Weights of a small GPT-style language model, trained from scratch on English Wikipedia: 184M tokens.
Each number is 500 + 40 x the weight over its row's rms, rounded and kept within 0 to 999. Layers, rows and columns count from 0. Numbers have three digits each. The size before them is the row's rms in percent of the matrix's.

# layer 7 MLP down (transposed), 512x128, rms 0.266, rows 172-226, columns 0-127
098:573505508464482498498507505431501417536475521513515470487458557550531538527470479515499472474571489540527516468514492559433596532492545487487503491553524471541481445589465552398474513515519497485509588466452514467592535621448543459432547543476445547510511501494507488558513552478506529445589455464486551523509515505463526448505506539463516543502503520533473571494478451490467487478481
101:474526541482472492573492448494616496544556438541428439488570535549514505505518469455448460521482475567434532511472481482506500551528502490444447476512478490515514439473414508435484479446434533452424463517511575524487567533546456472501479456498513474470545539538466520528551498514482463499494449453470478572495576470488490429495548476415452500480488503452466504455541569505507549499517
096:521538504557453439533495464504533454511526519487485462458611533503476490441616487572464528514538536491492533534542544501485398501467490497574482542468483530488499539529505482491504501529515508414510488465567544472480503526508459534500548487478499464535515493461561478468556526512582460537548528570518493522562503452472629530488456447454445549519437508511426529519482485570505476470485
093:483418459506399463551477417466578518577497508477481548475426417503502525509519525492487511571509555454475497482510505549475557489479481446498462537508450526515515506442474445479459425439438503520551521452453544471532560494496494523519550523515443492516462527469569557472485519509513463470471540573545540500470482489532448453526431522533471516595528518517475593459473437523521502512501
114:538480574514443506547471487503537538557500546460511608525471526538480496528496506565448499422439538479465524501490523508521419473471509473541529521524458510400445496581528590484455489495456490477541480466513552508452491505478471527530501521489471530485507493436437439508505472501498528472501480491496472503555530493449522661565462490535492509494569463432463477459553501562507450536496
107:546471463489524458472497527469421515511460487561540548504481550464538481555521442530530508587488503524531551461537490459544409525611465473534500529541519424489540578544570468585562465492543508443512536496461463478496542520499498484457525497539542445449557500479464537510457510487517520515502452494520530509412465518540546514478525602500470504490497473501535559483462473590443499501561
098:486521492417427486551553543518535435464468485524464496458586515569479499415469500489508520459532529539509489477546486527549442500536490477464509527595465443499457441490500497457498518533454464467554540427509529491537515488539458537466553406448560511496535512527587463531455454440478537522467485483577482466560472559454503548492558483483522512483400512500515518496495516517425453488466
103:493524532479549572496517560476516527445461470600449451472529497470452530534517481526415419503584473456509488502501527499587555449496574420482534525524467568429455518558613430508517505534468495491513528449505489521571533506436465475478515488464538500517505504441551495487526526511475436471487561517461462439500571527503472506510484484501505548495530426527451494520516503536528449464544
098:502495500473537433454576545509510479489464562526473497512532488460483493424475474501533512557508527534547460595551523516465476496497482521484593464547508438465532483502565545561430508522455572506470524478486440474467502545522517441524494467517494522441464432490499520550508591443419482567511439569567530447510499554483482498528427492467406491458495518490508514515545478540579548502516
095:450524499490585499490432448602538553475520496450514501467526516613525470491470457524454501551470524537467554589526556501452571574486543490523470459538523528472482537416497574478531485528472536438531523497539574572493461533495483458536474569492458479546501508515524528525506465514454523466455516508475449525528461506505584556475494478531509475507488497451549529445506473599500549476470
114:503516494460536513484553512493497558459444516450510572511525520476483500473520548519491510455501557545456548500483532576545446486570527521524421502505542446483497477468477515528500477499490555495536547449514465520442449466559498493561455520437529523585486525490492483561526451475495515468538518527489590351512494462450468575461462487537581523484524532396476482525496441419505526505499
106:525500487468529523543450513510536509455520531456459552461476529465492553528519455460431504497502477443497468568469505453489512485453489506573488539452487479486563446506498494444456505489602534454534461491578533476469540492420520485533544502474440458507603512486480506496557496473488411491533511465529458498543567467474518412484493521519560475493509536472536619575481473431424446516523
102:504454441509514535506510487464520505475498517499553382536515482485473545464512556529465515624454387487515473442472533499489494550520491475491448548522503495484467499569505524440590391522451536489562481556507500472497476542545484450418547493533431452547527524491561507466470479508520539514466548540449535522508473544501528474473469550486491505458426487535479485515460576514537436516491
095:418512479476482436490480610517539507532459449458562457535543491533545470505559471570512424526550428529520535475561499525548439528527472457439428478473507518526511503494513405471529481547472474590480546535497484507474467442503502460564470462459513544443483491493454502513473531559444519470518514519472571501481432556481458511504550483497518436532435484502492450572471538510476553493448
111:541564504443451583489553492515603496449481529472523505494542498488468452476499484510539563465507499496493554490516552500527436530527574481499500489501526453571512506474508553466441514443496539479490525475436516406515496461575494551534468524496576443572518505503552441468464435474466487482502528491599503493502399500502508537461491476515468500477534475473464429486458441478517430494395
101:567555499456495557512483576548533446583543448510568442458455518473535598551518486472511546513514492536516438549439467513522534547471524497502476489470449479500539525481529505482424535474500434528455556526519523504524452446465489574535526490511489480469495530589493526468489493489495554491507542499496515536458550516495524498469526499520480525559457617504376526541469466396520501498513
110:599468491475474449511474493477481514493472514496464474583410484428559443448544478456543468580512499533464574540561543516519473540474489507504449480438450502537492542524463503439447475555583460518540462531468465473560487461517512489550552506472464532567493512491549549487505596467473497538502573497427501466548481433451450505477452472525494499552511466511494447531446501437543513522519
104:606474500515509487497454470508502540464420476471573503558442480503506538501558523529524510493509554521423431563492500550444510512512482446530529506467508557516430475550428511509470468521443500541497487592469447457496461450519474579481542489486545521529449503427479547435501467474489534522503426517495413552434463512503492507460405490434553541472511490514470526528553455523495479485440
099:526497523482551463531495398494515563474510469525527485495532546481486422493522471503466545489508464554521459439455540495471505533596454497534491588496495492558517523553582490519479474527493471508486513513478578496516591504515474507484425538486530453466513465513488535608427521429516474519467529456500509531554484517541455475536536503471485532457519540533516585538561461522500415435597
099:445488557409507470498542427548512533551452535516425530501483548557548563503457576522460521481447540528488489432522495481428530480530558429484544506571469468457547531501541537530521517483507508489449474546585510490532477481500472535527480495509474514500525427500461514524540551509505518464536512470532424451494573504438448480515473443488437462468530469508532465468499506616480433552446
105:493454526541484527527477486533505476492442435540456522495488462487512502479457569532430521479539575463514569487473513573549448500479493545472535555644460475583520490525477488500558558493436552575470489537508467499493540472450512530448476456537518529581454490564450485488498550505511514538440591461512486556533530509492515498526551475485546482457578500468543480483481515574549520540516
098:554495498570567487490514496538530500457474451523547563474424527409589503529476443535519463516477444482511555535510561449486534475491484492479529562475531504392481522469525422505499513502506430544549476505485504566524563481528481545472529517543509503553542493550451554526517570572467541521451589496494493475515489485539522502457519543473550480513558486513419594529487577517488475473510
099:454550496465428504552484503510577510504429532501513438424532463539472524511484480570555499423499525521499496551528448540430492409550483442515402563460468551494511453482480526434533498522523528601540463475510509473519522533498481514498506523474495508457463475571436456513443527454521502442492455484509521515547426503413513489521511527464479549523473455486520546570495447501433534548465
107:541454477581495505509483477512507471419443543466532441498465440462553475449503480509568441470571489472518535459535466510506513552520519520465455433477477505468472481507518491496483461535406526529525491532451524468539513480488494485462515482447466535567484526430580484478534504520525436516455546514555490458391502541537481511498524513503488476613532425532512573451493458491494539391443
102:474501523473485503469432556406433522490497575560450554512484510485515487463433501517493481494514565496509556594497505499474524415534488588511501470526429513547557521514537526478512485535498586461518517461447520452460491469515511540522517457443483457519493499489533554537502458432505543502473471507518424530510460478500513461555410517587574509451434541447476534559505508450478504429535
100:507556575543530516461534461459512513502546458518524539508453559455582523525497518504489512507428464448462476426492491547531450580549465522574444586484533383519537487532494488529468568410573475554467531451441498551510593433481474516501530479488477498460523489518425511528544531518478534534474489505486472473453533473512572459544464465466516472503506525501464540513487462449504491521452
101:535532511513585503474503608591522527523480535567486464502514501501415493454465442457536499540478529484494533522515467487469469441523469529498515525507479561410466521511481466534465510459403528489496498427500519484540464411506519499507488610570565550502484450551534530467513493450456530500509539502512497518501490481513458533554477539478543447459572487543464505535506414447538593480502
103:495541465535517465552455445527526460491526513469478518489451500464524369482488440530517476520544548535544470487504690482467498449510531476522511539468505484506567528477538434567515493618490482553519557522549500499522510470465496457535502459491539544532510472432511528493535492522493531506503475440514571554515479509474489530459478522446489458527522456488464475481536598536459488469516
097:452506515507536520484451471499497502493479477548441477453603514469449509509523576511538542508443507497484474420589491449476421476512489421466476576460554570495514506475562518422469612491548510468571469519481496490547451486487507448460530489469544486524563445421443530475495471463523518504538480556498497476499557522499502456525495470514513473521468562517533545449465541540488414476557
102:519422477502484545505451476473510525551475501549477505513474462475567431582483472418490433509425501486490481563456546445511515497549502493529575519483504522583586553481477493512572462526485403494515517477495510499475488485512501421513536507516470485553478488484595511452444461502472536468531585542410418513448495439547546481472522426566482515500545531476483510493477484468487488508550
110:506520449463470485527479500502485459497441558511520501461462423494521520403517505508535545546466483517534509506496552590533455618533433481481474451517450548524423499535473472460505497485510450544481529564535522486564560533494502458568481434480449545413548492496455454489524547523442527456494419556439556484441511552490484453478515508480469473522515558506523516555471527537480425520467
102:487477532490512577519485437509448478425510546534519466594468496524480506463508472487453454458559443510555490483501511457436499421464446561500511473509500582508516478469503517483513546469502467533493496512510451462406494470559483457494476532488548448423425445577500530400545526551521511483480477540490532457474478522471511491472562471442497461506472517561468473504555464527565612534537
104:510548452508525471501441491526562481488479490558500459531495452486500502473528501470467497552463473529491442520497416562564588529533433443523544537472567526511528446471503501515463544514423523472425485465457469504554531462526452503461366421490476481478510459507493430530472552513563463561483505477527489533453555507504542469543504523558465506476513485441478554491548495451576509481588
096:565480546447457522556491461555482566501492498482424447500529518469525530525531592528452462512448521487470585539481462435519505506528530503506448468465508531475509478525499483537528437569489543474492540570533445534496498573410537484467529477564480501561541439579418477480537524488558525535508479483500508523505570468476573563493487482427500511475477592457543452545547499491496483455473
098:549578547511573545512476531449546536453511450463544478543508518484523436443446463514506524461531576528485405479557484445532523499444472454433484480484433498445534434500553560552528517503522491531563498480443509512442438529505492509427534489535502506496541510500451449587528478483539487552466503498567501516457529555436460486563497527442461532502589458527458469451485527487462464507508
085:495431430546492544542492492517486419519509536521587417533505423541520507516512498503452466491536515469512562499563470492494441425474470493481536497433479497465546435419519496505468409454462458534409533434548499527499489549505486509537459456491533450477405548493484480487576500422567458418476481506523528493517461449435507479554455475548488541488517541454503495496472490518504529485501
093:497486445519477415474519537461534541493477510455446690536539526468488525490450483526480502500531501442448545447467516536456446431475472495536471509468546510457507529499510518493462593515503475460546545492513483481542488559541427466433511514428535487530475448507504491571509472530483438517500497492534506482490535451498500459445536510557436478473448505497493422528478493556454473528421
109:501465491499441486546506502430478579542519534479513443514497635510509546447534554501499447514505566488505471492541444512511470523584510539578559585582537510474495508514508537544466532500514448508517462489472446545472469526481474460463464478530510519448511540532551496450516427492534476493489520512509508560549490422507531372501521522480451420504442510533549510467500454441455463498516
087:509521542477501485533471461519527434524406480403455484534501466546493485503435430448514465473455536560486538504458442525487515499492490508461532462476466429474483488486569495570461520507520451476548450481487499510485567471533516445473507585440429503515466511536500474461533486426487476511575444546539450506442482428489414555491520556450528469494455508566475557496512490557449526481577
117:505527476481506488461459494551488632407426512519597491500484527474510564470435529506470486457551459423512537451503456487461509522439503460495430466480495507452573492519535454455520468541462496518482456513448512520548556475494518439517505480462586470482449483450473515431447549525491533464519517475510456559477481527448446586484467494509540526509451469454524551478463503502588544480520
091:508557560503485574514535557463480447559455498505506502439496485505500527427460503458487483499474523429521457533525468542526530507546490518480511502502512489524474497490425536471467521479500456505506559481506476497454569558476351469549582520529435493509528538470414513488534425490498504499412529493527508443458421489497474544512494529592481532503502469472612471481491556526526521486581
107:523464513566567482574531474529515452471551499498507593524519547514464500537478468523506466571571483467432479500519501476496479459442501561503535457483560491568460497522430494519463513477525543408525461494494525498433517470473449506453475422466525445475508536484511463502515536579554506509471433457402457517564506575526488456510479535539486534438477431453472490524468549533492470480590
089:453535522461500470483424452469542466566411510488549485553493484496518426587517515461477462538505510494521541490530448514491568475497549519523513481478541464504471496488504546533530466460551494440484466416510476494461559555510497483460414467475577485484415513501421507513470413540515536476469459478416552460417478459498534469502580501480515586532473508484549543412492513479518490508491
097:441515499488583559528478455517570548514474532418490573522484430509483501508514553423540517513548504454409522432465566452463460417478460461482554528437435484464496451480476488522485486566487472467488421533489487444434483546512511521460534462518530426432533546481467459511474453507469560432477470539454552504526467520495486525508505495488465497436423483486465476508517502487455536491437
097:445523444459502525546494523448509574431457504593479476500556447464454525508392432493496469432465568530490512533528483431455487448520454455497485458476529541505524528468516487471496539470487473472576431525561469512553473436497481566511537502571485466552491474534513513449565520432538434489550520472467488493444495516496441511431477602503495534534544435473487505518516490503469469467492
098:535541439521565502493505429480497494548454509524539531568439561527494539461564501454460493562578564489520478468553530498522486506395508526480443547569558464510508529462471481455479489465464506535455472478532526517551565460541587489566546484538579568490530533493461472446512508471488547475456463444464502475484441470526515537502587489530554496515519552469487465440506465439520547542502
097:489424563540445472503470457478482467533542473487496478521479576450460495366472529483540479540441498442476552562431487478541496438489453441491446531434459498528521498512557572529544555458512516448475480499514503543491489490506504507497532446451533496521433486528478439514513476511559557511542501576516383471422521530477513557545563512518545440467534495546490506487502527503472477555521
098:487478468531473503535476502473525462535479518526541508516454557510502499526444516531575508487443483467476488530515561423506475481562489533492516446545583417519492529515565497544513398553579567525449423544553549482539590515493437533519545508496550503472524546577533534568550486513427521472491501486478445495529522512528420484534551458473513547514532535535573476533519460426474512509488
086:504536495546496485535511451475484440442457525511500429566415551496523498498563509574518562515557464496458460410522438579464519424545534484543525488488562425472578522487595550548520548484450450524488513511498518513448488479531463512498513522487513442548510487509548584482470509470484512478487564501531476469553571465601497538546507490512539509484493558541525422482533461473519502503507
103:487473480513508535576481525471562525491520513472525532477430497521510524501483444492487507389600497452469492587517505458570528496459524504496489542487415468459528482492550495420554476472490593516486467502432526533513452451419496490535501521550489511476473527522433489488533533449497409430532505498512466435440462491424507518530443440447554522532471497553481566449492478505494484564498
091:413546483456539436471541509441499438556551511498496432518468498557511466460507506433540468492472513487503491533387506536509465536499491529554533520491428534533492589477538557478523568538471460438521457571548493496465492465516572487518438520534547504449543460542508452519514529451516550521534576453528547467512461514462499476510546491442479474428508556530516571484423450474474533532498
107:540537491491544480543472504560520564563506506559493461486483484457541526520515468501439447480530480526475502536499486493420510489505503456497486516516530570521504524567515491545574459439542495594445596497477511498509477528572525481532539472531466550501474507547489528443507468486552476504528485455428583572579372511513516410563484495532494484452487571430524471529469471442514487485500
114:564489521485433482506481548552490524514472524509571515526475567456512569493442437469445466517458460477486458470524464520466437459555489532521513537507507524467443501539514474449540461414516486461501591465537508447508593550477506448516458507491526502529544463542587484595600538469458517495514575507525540496560485529483519471482509578532527492505500527435474544490474483400478542518495
097:500478531477433573466421503445511472447520512412521512520500540515562423472548550532479489572507474498500548483452455534531463510564469514556512512468488494445547504516533533531586488497488519563530445531476499490506541502490561473434512450454531570548519404511512452463468506495438493553506418483524476527515580569526560424527520470528475491494408491562489460508496466451524506505536
099:568440498539476553454522475507570514557469584529493460499527553472498508500560509428468482433500479500485417522505538622481384546525506518557479460464550546550529555484472473578514456506456448512580453526502518516522475512472481536435479494501517506476539408554495494434503525539535530487486506509569528514556568469513466493483514489543470499488493483489450495538515482433444520466456
# layer 7 MLP up, 512x128, rms 0.257, rows 173-226, columns 0-127
104:482499525596515482473636498453509408474528541540510515544483414502507499506477561518585562420536555494463484469449540470498526525583542518493531479482496491565431553494508467546503454479510535535534554500463518447537463515494525561492554578494551508513504446538490449489479481474507452451416456555505532519504431515492492540482485516534491475495483533453467457483510490486553587531492
098:461470547540476498509495497494530490509541523474552498519427539458504472492483487519548501510522485564476481466528437527449587502456521472442524421470454513499487559510461533436526549414551463477459466521438544500513527451411473523530430449534504459477461495591527557528509423546545474509505533506479508537478518470553476461600493469504496521484529458579477461522384479435478510516444
098:534512507478444449466523486521506514517540541437418599491524449541472450558477514497531491566521525519424461408539525529472437587470518510425498525554518515498555514473488447541480559509528566495452495459422540536467525511442507541496508542539482513526546474534499533529513508553498456574474532535513517528495566447586505525490533443466462500427455462559478483499461532494558547549525
110:548505479570427487418505477450513484458497518484484531521494511519429522503529514527513506465560575559495500541485515542529552519520554531528543493511511540612419455555528435528534502519518504514514498569518639482489508470518513485457446473514514518510496555508519526492501540456500517495544551533501479513556478555550496520519447494472414419478445537543520494484600576511508496420544
106:583544399444502456432454548477545521503495503527505568486538543493476510472516508556516492506496488474511476530507527520498548527497451471459454466581521527460570435554572498476546512496511531610509463470466460487457484521409506488490476496448509510465519545439519530446532414465505571487491494500558506471438566516523461482402560523528500519510561475549513471512506556498563448522552
105:504514472539502536534548575495436580517489487434439529485515448526510543490502417492479530622540542448459447578488469561517548422490532493558475488488477561533517531529516562516501457499517520540463521521542468502551472477472452517468476521513580466489513439526479475501398546539530478520478489523502575547464551506508508488522482517545488517494451518526527375495510454490570481534549
103:548526543428523462487546532446437493515481520464494514435420498557435487499525578549514529443489605531539479482504511546543501492516511488441462451505530506460459549473523510556488481519571513461527507509486547462505468473522407551489501470565506531482561547522409472542509500550539445504538522551491516471544474464457463448457544453530486449396507546434517524458507530530448523510562
105:450509512475431508457476440479466499499505512504536490502522470457530483487548484443554506531496461444458567490522516501561546457516495510519501539502465523499546514462510520461534538542582358490515430521534462411451514478428444455510541523539444506466465556465523516518494403608521505467498435490494550525468477481537488513490532506457503514609454471564460555506442507515471456477492
098:488563457502510464465540468418486466561453496466554505508469463498553563535493475560503499502516558437485509470476516478453512488472545519430497443548496428464574504586505512539478516486538441533400550471495465463546471512530514542578470499431501483431490490478488500474497515553540427475552538469475476489548575532516421523480520548490494479513519416472477472506491568441588448526517
106:473498482615467444450438453532496525453508482441455495490470534563446430477473509525495490517496431394529491528461501484429547551512478505487530513483448465491505463447505477503510464535440451500471526547490530525503522527545520515434478500526515468549499504465431486473457528503525425519524450536434628506504476454522461471462442478510543474498464562550473454418497556497524569487561
101:459503437486536402559436438544579491502491464444504483482485503521428506476485497538403556479494489471515491495533437489480481442499488493492409517510499548516531484514540505443589481488474563463515508448535457516509501396521472428484565485501464503521549483513493468508566509450518529452509450458566571513508574516494595465447480535509500473468466578549461533522552479482533491519534
108:526578471441551522453492490518449459527524438511507442570510559500483454467504488493465502541517483494511557407521515492465538473459487543469498461564537536513521556537527469573492438545517511482490480585488534523535494482476498569436480458450464492482517498507514496503458461517531608471535505455546511530521501485520419555541500544544534441437511477563433466420435593515508547546462
104:523585479535514567449507479444473409416525577540386518541460515487471531548505484462469473462456560476446483541453515490481450498505465557536471457483481526482537424499526586442503473535484487535497509457499505475527464519547534525501566509542465505514519514499495500531493461447519538501515605477575555512533563407541578536450520515469491493500515486526480499479482524520511481420561
111:432524500522505458557405412474431481521557465507500527509463457504556543558521505508537457511453493441525514492542430516562391487460451509520522463517621498476491504450482510532482496482457410481552451546465537510512455543513521523524453442474475502484491495511615583485522524522545505458474538428549519537456492508510501517517502454463487502415492553475481457459501527505525511507522
095:458489482528463495492491504512531488490495478553552505452492471460432489448466547546563444540508505544486495507583477565495475507518486400539492459468471566487431562511546474459442514482446485461530461524430438545497557545486515499516528545491461463476486571510513486579487471555526558571543551496514470411496465482487554522483470534487551562522537437436430436487528571462503488534561
106:516527520561489541432440431527523510489519445571447546450596496521472471475495490509516535432456543453468491516497499468457530439580486564491455457470540541482539503521483545577564511504552554467466526511511555430545482562455468546484389501524489531493493447513511524480530455491508490482454496424481533486415540525521525445557523526487465430505487522505468551499528529463470589526518
106:462479528575535535560490527483456513476596585461500513536498504578473466475493467482473527517505438459488524475497483482543545520524519532527448492503573477457453529433542545449531485492488479557498524409474438479539534468464565521505516520562547452541522503533550473523542478449548517582509542518494518455489493506525472481445625557485536513476471499522446553441496517560601495458532
102:546454494457480476590553520514501446468469447511517493473470533467432486464558524513476422433537511499514480451499498458547410517518525514503506562552552486571488543525503543494463531563486535519447557494453494540509498519488458514475427479552480555448496460482487500535553508569485442503493450513541558455441438506422539577468514459515551429499540551547445506526451527535475528483412
097:490554565506543459426452610514491430546525504495575475474447506490467465545503463521561513533531450517488480519451440565541398483508511475470500615501576500485501500466430456524518525541459529505508513456436512490566520525486485514523493500467520517479452484559498480532453505524506458483579489496527547501537438560448519444461524537558563532467496566537477511490479523429548531448489
101:445473528508555561504582488549485501462463490437549526528469499469581510520455491484495567524488510476545525523489518501524490504502517518476497536528491493581497523463515530555553528549387519557433487469492488480490491477506564469535510455449548440525472444528471489454541503559585520388485526469520496442472565610496535515509553402502442479503499539524475483456504474516477439466561
100:412507467424491528460482488511443492549458452478558472461474548481500543448563601508503459490494534499496453520533448527483495461561537576558500442507515482551524488540549477478485513517543569506523476515493492511566501474447579536513432489463541504550555477525484450497472537469490490467432498534569442562497526515433407564485518499547520496544449529513488400567487494513536514518447
108:499509510536537433490565552471493501543555457521518560499504491529511521508528496481593482476584473544540545549390492562473493529505491493456510517499510458509450520503497531546496524428566487525466481451472471482545495488479521567571530548448495442522462475499479556509472515538468535469560470512525439468497481545419547501437547561539459512459571459515461558458495510428400486445438
103:533542438518557503545486521559520508487555594514514435478433495513487506502539459522452434485453555491506432497539534492502458483438615481497491509465551523545512504497545558443492555465478456515479540544463488465467381501479475450503452411542475573491467517498521464492504468463498483504487509484523483473513503567530426519519500452511514577626509448520459481474501557491503462536537
101:457570602515572500564516485537530528470496460531534450467541468450550502520430524513543488509513592494482474538409551496438451449443406539519481510475505540447486497495466549556523531437526472441481499464457503509478514541589556511458482471437514559456487514489499491474515510509456483485507428482506430515521488503469491532493473550434500534468504506541566465461481491537514557520394
101:471516537538513490518511461445511521497435375559528489428472500503515537527545509535500489499505490516502478532485560473456508571454541496592427486483533483531478557484490544443501472522524510492526493536413560538476486443566499502524594499453445428480450518498444527482528453523512519471494546435565542496518506550542527536437590523521437527526494510510510515495452422534422446493456
103:568501471458542484521508514454501503463487586467489522467480491503451546511507503426551455524513556504462497566448466523491479538533487520494530483504509532521507488526558485448465555463495598485516363491539559451560437497477479504504525420567489515435473527497458507530569466500463543542540589454537491497534428455525496519475458511601527493496460541487489464566474434495547504439495
105:486593485586522580510560508440488503463522445526481520456442527541535472495474540486474569502449470445484453502436542488562539473506499489516445524488463519486456476471480549489518511510441439482441528537509461494483536556526449489496468556442479478522538535478517562543534432533496523556545572546524538495468516452498485577523523463614499522499485448471528442530472515410510405505516
109:510488467472520536538521494470539528474498521389456508528568508574527461508494441489484469516498492503489491581550497529505453480482531586523555468533483448487529558441477530506591467440473473499539508517518526494473535500501489542601485492522475537410460510599566532503493516541586484463543558474471519496508459563459460563469461461535501513529486441449423518488454425458476543522528
089:511474515479516528455499539563511512501542434504519548445467541536538451602555498492507473525526478437522581480490490486484517568486500500451501483466495551543581555535489472523499504519465425471470483524468426497468567484523596484549500469495510607531516475489540545428481443551468481515492546491499472541572560494585502527474575488534490515509512458553565500480590462548560482500468
107:524543557545492493501500475554441596533537504416491450536456469486514532512471458470472512532420457470508541468465496507489457552473475548471518507504535478402537483470517484524500453514428501467508506521505503537437510517481509577446560513497503458530519499495538493491429468575544456477529506446523368504552549464505465529404570567466503461488481466421491498495424511510536556508471
101:505588498435416378477446404580538472509507442542511528481456520528531492467484479524473496550508572539487507468540561500485521573513375482486493487485512444502525503539530463537475478479472554477514473552504524511465483466563438481496499451545462514548467546533528506557468586469478473521472518472516451504462481518429488527472469521456493465485488481442487445491493477422576511477531
098:453516551434619491441502385484457538466514457500487504486507503525540471500432509529532525592497540489493435508517432476499498546457530490576499522514480497486489523432491448517497481537575497481437483492496480546503519539504564514529533508454513551511536498556517479602458496485460514505454577470577561471566517508566490545496460500522491440471443486495460536515569523470537538481578
097:506475524489425478637459592507506551570448460493490430453553461490477518483526460536561441522485514463525481477473501505552485506486485548510515556408503468493473545491448553537506492497516468479539502436404472497478445441517552454523559524512483489512519467514519493483501487536519579454539457507404478546476527547494522501459417521512484536564428553519529493502531505537431485541486
099:533518490496494507582451414483518566521436482463551496479469482504538579494412486494544509465524503426566491501476540493477497477496460505502459512575462568452506521521512513489504492485471461483452509523597496503561556492501514496534546478482458447528495459464508528511449529563449464533472425499487574460506512433543472495488508502478391444486577444455422500538509593556538513506455
094:468567517475491525494525454465536469464512497495439515424479539530557495497477510541587550487515466512495487393474511528504544454453535550517546526538521444529506465572474476564550523555606553493446475494520488549494503468460488518490529433557435483467491439495463452469434479520434532537527506440569456478497509484494428465460549507514416536413450481463507509468454507498438489479470
106:510524511464523483414584503502496450478519469470526534528495478546526458590515558463518487533534465460544450520543545520571526492462546558529585480458470560525480579520492452448524439485453473445525527470487494459553506474522477482472428413550547504466532629523497531464460466535434544497501487486492480526483481498463499524534473462506495518506513513504518503557539548394406521481517
101:429526476456479462534527464498505480437548546481554536440574534527480488488588532495520498476432494470467518542431498496470534427551507520499405445502500519504488514521523545483535390442446510542530478481484505552469496504487490580517412489443545488557446489505540499542494484493443473489497590462507547498518521568485485556492551438508489560521545478468480513514538508489512507434384
090:492483518478576470553535593457463541522560509527497462482506507506484411501510479441474558478556532463462469564460526530510524458531505529439489476528435548532470496489511474447500456464481532479418545524493523549545427507509495483526555450489565529470490433526500575517595568536548494499466455446521526465521472510488529534544537488498595557488473484491487503497564561454577569536456
104:490507483481500514463499522478556503534516438476397493448478469426494499482539509450483527477497434491548480509548471474507525466559446523479478473392490476523445531566425505415495528519552454479451488493475548521526440492416510516486526506524510547539530497439393490498504505526556520466537458408479529471486471544510581520507537476485455506486493590564533533504457455585467542495444
096:517478510463453520542522463463570558455565514478454491517528435554459549534502488475497398492474480493476500560476474513497468458464449545551495478523550597534561484530498464452515517427592485575559473482527606512474405508494586531513488508462502543485483500546474484515558508494463518545545464484538486477516438501528458580456492530516489494487462465476447518583489453518476512536449
102:475487517429445548488432512505451447497388455497593443465537496469452532517463448512505481552430486542516455503452493522503503517559467495509522465497497485426604543532481515495514526552456432581468457519497484443471477423523467511540568457513506544542481479523465517568562519489505502502479471494473490428444494543535531583493538446428533504467454497531529513433497484474492566508496
096:521506493544447524521541479536437578446550518516486487487560479534504507429505441513532530430420517493476477482551483456456441540453529505579443530550452491469545508540513491509493572582546532592534557513407572550483453522445526465521509488505474505515591539539483549493500545506587518453538509432518499481540487553511468503464502483556555502476448488486465454490537462487467469517465
102:449430390516512496498525597443517521539499420478482501552477563484593529523522523561462479452436459531513472487480474555509473495512561510515437464466502529518454556531575488477467517420495534472541490489481546502470544460521502501523513446449449622497494494505560566531462519451481515490525503527523513483505497496487494479563435446530529476531535460550485536574521548506493498592522
088:483570478502543462454484532445464538384537480499464477484476540518570440556561424534493527467525418476469486442479532489426442452514490550512560502495490465589506475389568540506478495536540500507452487497473506574521534558467450539538457507498515485568494497475525483464485533616531518589470518500495465479560504506463499450522545480499452463507522455530492499536521480487509488539514
097:489442502426469502501475506523537479481540484483517506501524486516452429491502443523498587543534454483527474528508456487429492458414488520530547450500593519436487557535492536521524509464546517482447488531461544411532592558496485509592414503488547565501505523546540525505494478480444500576465459439461388481527542436518535525520493441446500484498515493529468422493508530506460495534491
105:499528493475527502447588434485463483531587528475515513470545418505523470543546432500436557547566472489557468462516495520516494496494539494455562597520505454559461477510447574513488483463498483556634478470504583511529520501497505452504443508535500477542484468551498480529468568512507496575514513458508517510524495505567504550458449453510479412494429513463523492463533531519502462447460
100:593473508530533522462472495491556525421509434512458529431478567464450442511491493494483538547512512463517521433489531552502494598485462516565439460411503533497515515432550521524535494527467495462511506538479524454387420482477540524489509503513463469510502570529570601507534520455495469503533436516568515458479413490535501516507500498514469474451480485449517578545466487503543458486477
098:512486485501439492493509551501472508431468519551600580451547426440533545514473562545544526512505447409460519521538477581457444512451496554516446537505536455485507496467494408435482507566478492519474458485560497455479494498520494508503490498418491511520545471407482550449512494480562539527484518479521535504503447489434512495482552538510419515538418464582496528470505511487549496551520
098:484492517553442537500525427606455488476547471480459486460597468448461519467482591484522544423479471489452476486472481488548479560468464486479487468458481572545483505507512505494484558463423459519440513498536476515558474436537557495429543446516523480509475499492569479485517531486503526566506472491510489463505443468577484626505519592506549507540496473462479466564510556507459512492494
098:524518493500464473450520470556434517475492469490517552471487438451462512582519537503471540524545454513503479566485476460563595455563480547486489487549533472531427447534475472444534479498477547494512488512485497554436538466531474519506473472470483513539477536527437521493454491561511473491469516477516496505456449510528414596518423580551497564557487435427524436584542500566552490477506
101:457521481506525540444553437468433552540522516415539523428526510435427527505469473521448500550495512497477530508511545470574512511501526478456524498504498514553596565584480520488497526544471528486461531578527488478535539504514587530487476459514576560548512497484485500509538489527541473520433529481577492485540559487468482464569561496402517456486496495557406538484513527462487490522571
113:548477520433499515536565518559452544566491430539520506453553523468605492441450559574578420549519536532535408485485557451547482522547507553517482556561495516487576506549518568435505484558560518484504488464500490561462495478469506474490476520497562553462486518495515527534445503462535511625515526505500515506510492500459517508482528495521517444480535463481467446548508525462503529467476
101:408421493486464457535505481476543508515497517518412485485446510530476489542506569569475413570451507548513385539494471451535460571441564504521484485546554493445532478456551536467476500516514497483523476541526432509498434516503474471541499431524483484486506477496516452530493534453582519528508525506589528520540519608460517508479536508453467512533514539466505581469553464513491520470454
106:448552536483532463523504524494467547508527502585452574530500542563506472568455536534546497519504496482495485542457504483465559528500497454452503507540426483446521556525466467443492502576455443430399488520587478495490470421520469470473534416460509481521509502583466490489470465486472504560493533529555497427509576584414465516470494501465475525514546435499503505461507504532527425515498